From a checkpoint of a small transformer trained on Wikipedia.
Training: a variant of Muon for these matrices, 781M tokens, 5962 steps.
Each number is 128 + 24 x the weight over its row's rms, rounded and kept within 0 to 255. Layers, rows and columns count from 0. Numbers have three digits each. The size before them is the row's rms in percent of the matrix's.

# layer 4 MLP down (transposed), 1536x512, rms 0.0442, rows 1518-1535, columns 0-63
106:127132137114131118086113126119112071110152134110156220152174122104124101154125112144105105114128121137091158090097109111117121092110150177068156147156118101093139130089115129119139133133136100
100:119153116131157093114161119154132175140127144134173141120116136170136154091115176136115150140105101161119106124115115123120113141111109160122084181081126130086112139070079132106092090131117088
099:125128156181110098087176115129117170168130155122092151163111128096156130162125167143148123145095125142131151162163084102128185184143129128111110117175116146191100139119121130156124151146142095
098:133144130146118128159084161128137075114131122133161122141120135127123110099076077130126166142140093149140127131152144152137105122161161122107125103164089104109084132114127117101145090144118143
096:115150146117150157129116127145117128149123158062131141129157082110126093094110103089117162138106121166114103145150117093144138161101173079136125137123154126139126138110118147159122116122133124
103:141112162122104153151127104134128141136137119109134123129132115147136116076139152109134132141151156130108069120160115122157074125136122102096107139158117131126077099157105125143167189112115136
109:107139105160105128105152125127137143129143143120115133111167091104133126102150152144105122119093097117128136168119083095128127095122143115125117166153162130097113159135128082153125148123118119
108:117118159102133147114120046114134134135148115118138136095085132141186139137126143182112140126134112118126123118146091128148137152089151118126162082131146127150125141122126141105107120111143127
111:086117101081159146136139086130160093097083128144139120106164128097121142141140126075094135145106123098110166172144126082171077124147142117115163159109159134162149130130127134129128095170132150
092:170095125162121072098116136118119099113117143147133112111153134155110143118117136113086147122119102117117122145140147120171170137079099107129137136127146108114133122128095125117101158143145126
107:132091093100148085110162135132109109163091135119115120112117170121175151116183146130149109140127142123119118101174134096117129131154115157161110107185110105084097133152111133163154076095163142
096:152082175121100138134123093169150145119106150158093114149093072138121112140131150132115183121162109137133134126134106125121151070108120132160151115120170125164138087089137111163107144137114143
096:052083122123109139142135144112097110132119107106140093160131109133118106142064155144144089146106157209122121133121156107128133173125140110144142144133141118150148129133132150123127132124113096
107:077165107123164162129106127139103129132155138153111094137158095151069141095111122136143139132139107161109145154107127144100123136100070115176140123089126175097128116121142103130123143180151135
098:115148114123141153126111106094098107108117133116134080128141096132145149110133165125130173137110131119120149109105141110138137131157120121071120112174095084114158112148078124158088151124140161
107:137123120123107041123132158108148153134117132150136171157128107162141128137105162142141127139157144179132163141133131100083154092136104093116122124105140135155105113114122177139133129110108138
107:144110134106104126162170124115121117143106120129140096118049143150157174151162131139140122155080120156120124144105115150134112156119147129135135134121151081181165145131122145126121109096113172
096:141141091077147079164124200087114134125128174160114111121141105105128117145141131115140120160181104152154119134102128150112116089139081123147132162154076111149137146120093127148127127212136090
# layer 4 MLP up, 1536x512, rms 0.0736, rows 1519-1535, columns 0-63
100:146156148121151056146110180100160137112092103133128093080131097116134146076123124125139128146128086126142161145131116114136127153148120127142129103101108156121127145124153137162161156075093111
095:133120150150141119123164112172150122108133133130063118127110157133124161153092127093132105122107147105128121134137085123144160113163105132124118106160122129148105079118126148142133112116131098
099:105124103141097109095134108154148140135146121126134088148111187119131147097109149127129145132137114170152143145105134099128121141149143142102086129116161124139148070092077147147097164123146119
096:102141128124115136132139123107131109122173120148112125136139129115137147185145169175136132125170124109074124153163098134141101097111086139119101127162177138167137122151118130095113122121149157
104:127132114131083111125099128129127123107119120122136123099151091133125136122123138109114114155179108083106165125137159107124109143139124129129143152114080155150151151160132117156138134104111162
111:135074171099126146141159092094121151095133126115151108124167117164075154110143146145152091107135130104125083122119112149108140104157143100179119136080093162176138085141119138126145114129168139
105:118127140128135127128137107197126108095156123122082111142144191168115115092140188130150088126125178127145157142139134150120153084120108166092136072137173152119112124089119114170133128151099147
110:162161158126127122114124152077115093126095167115120121110148170139144117156147108153126115109101159156148115137130148085071125147163152144115160148109151090142104101148121129107138128123129147
092:139136181081118145128124139105096206159126140129166134139107123151126124144113112137116115134065138125108116142157115110116112146122147153104106130130118165114114146088116131102166119122124140
107:134157151123113120158099082159122165143118140101129163105154115106121160161148132106109145113139088170156113111125154154140126164139098160097170111114147132086114133154127133135117081099144113
101:113149103149169090170135127128162141122126146139113160117095099113163155106106099126124124153103116131145121109134149114096159118107144145111158154097148118167116101140129145105133088132117142
096:157124150115131062127156122136122129149139122163146108112101111139111081143089148124125140116151136091129124114128139145167132128108155146112111162128153140139136138085097130131135115114131091
108:157151145082114067120132144108122102095160138155126133165112108106140109149132101161151134159110131134182109159131097150145109122116157110061142132158143139139141119132134093139134137115102146
096:140113126109120149155136174125116123165147151109139153136133066085111141099134078137149108116112138142126121130103130143146138171114162112122115115141102103122138149149154145145146107082077146
106:134112140108149101159122168164129139087122094106127143124118122137123127110106088117071157190148126131116153159158139107119145110116103132141172127148125121159140087144087120160127129140106158
104:140097086124104127103100125130101144128156149115139147168106137157112149133110143122136104105100131110087094204151117090132132146145132111140106139144122141146130108100102168115151109134129157
099:134138070077129123113110099127121117151169117096122150197183137105149122135140134138139135161150145142146118083114137137131135159130140177125085136132144125105097107144102136172071115168149124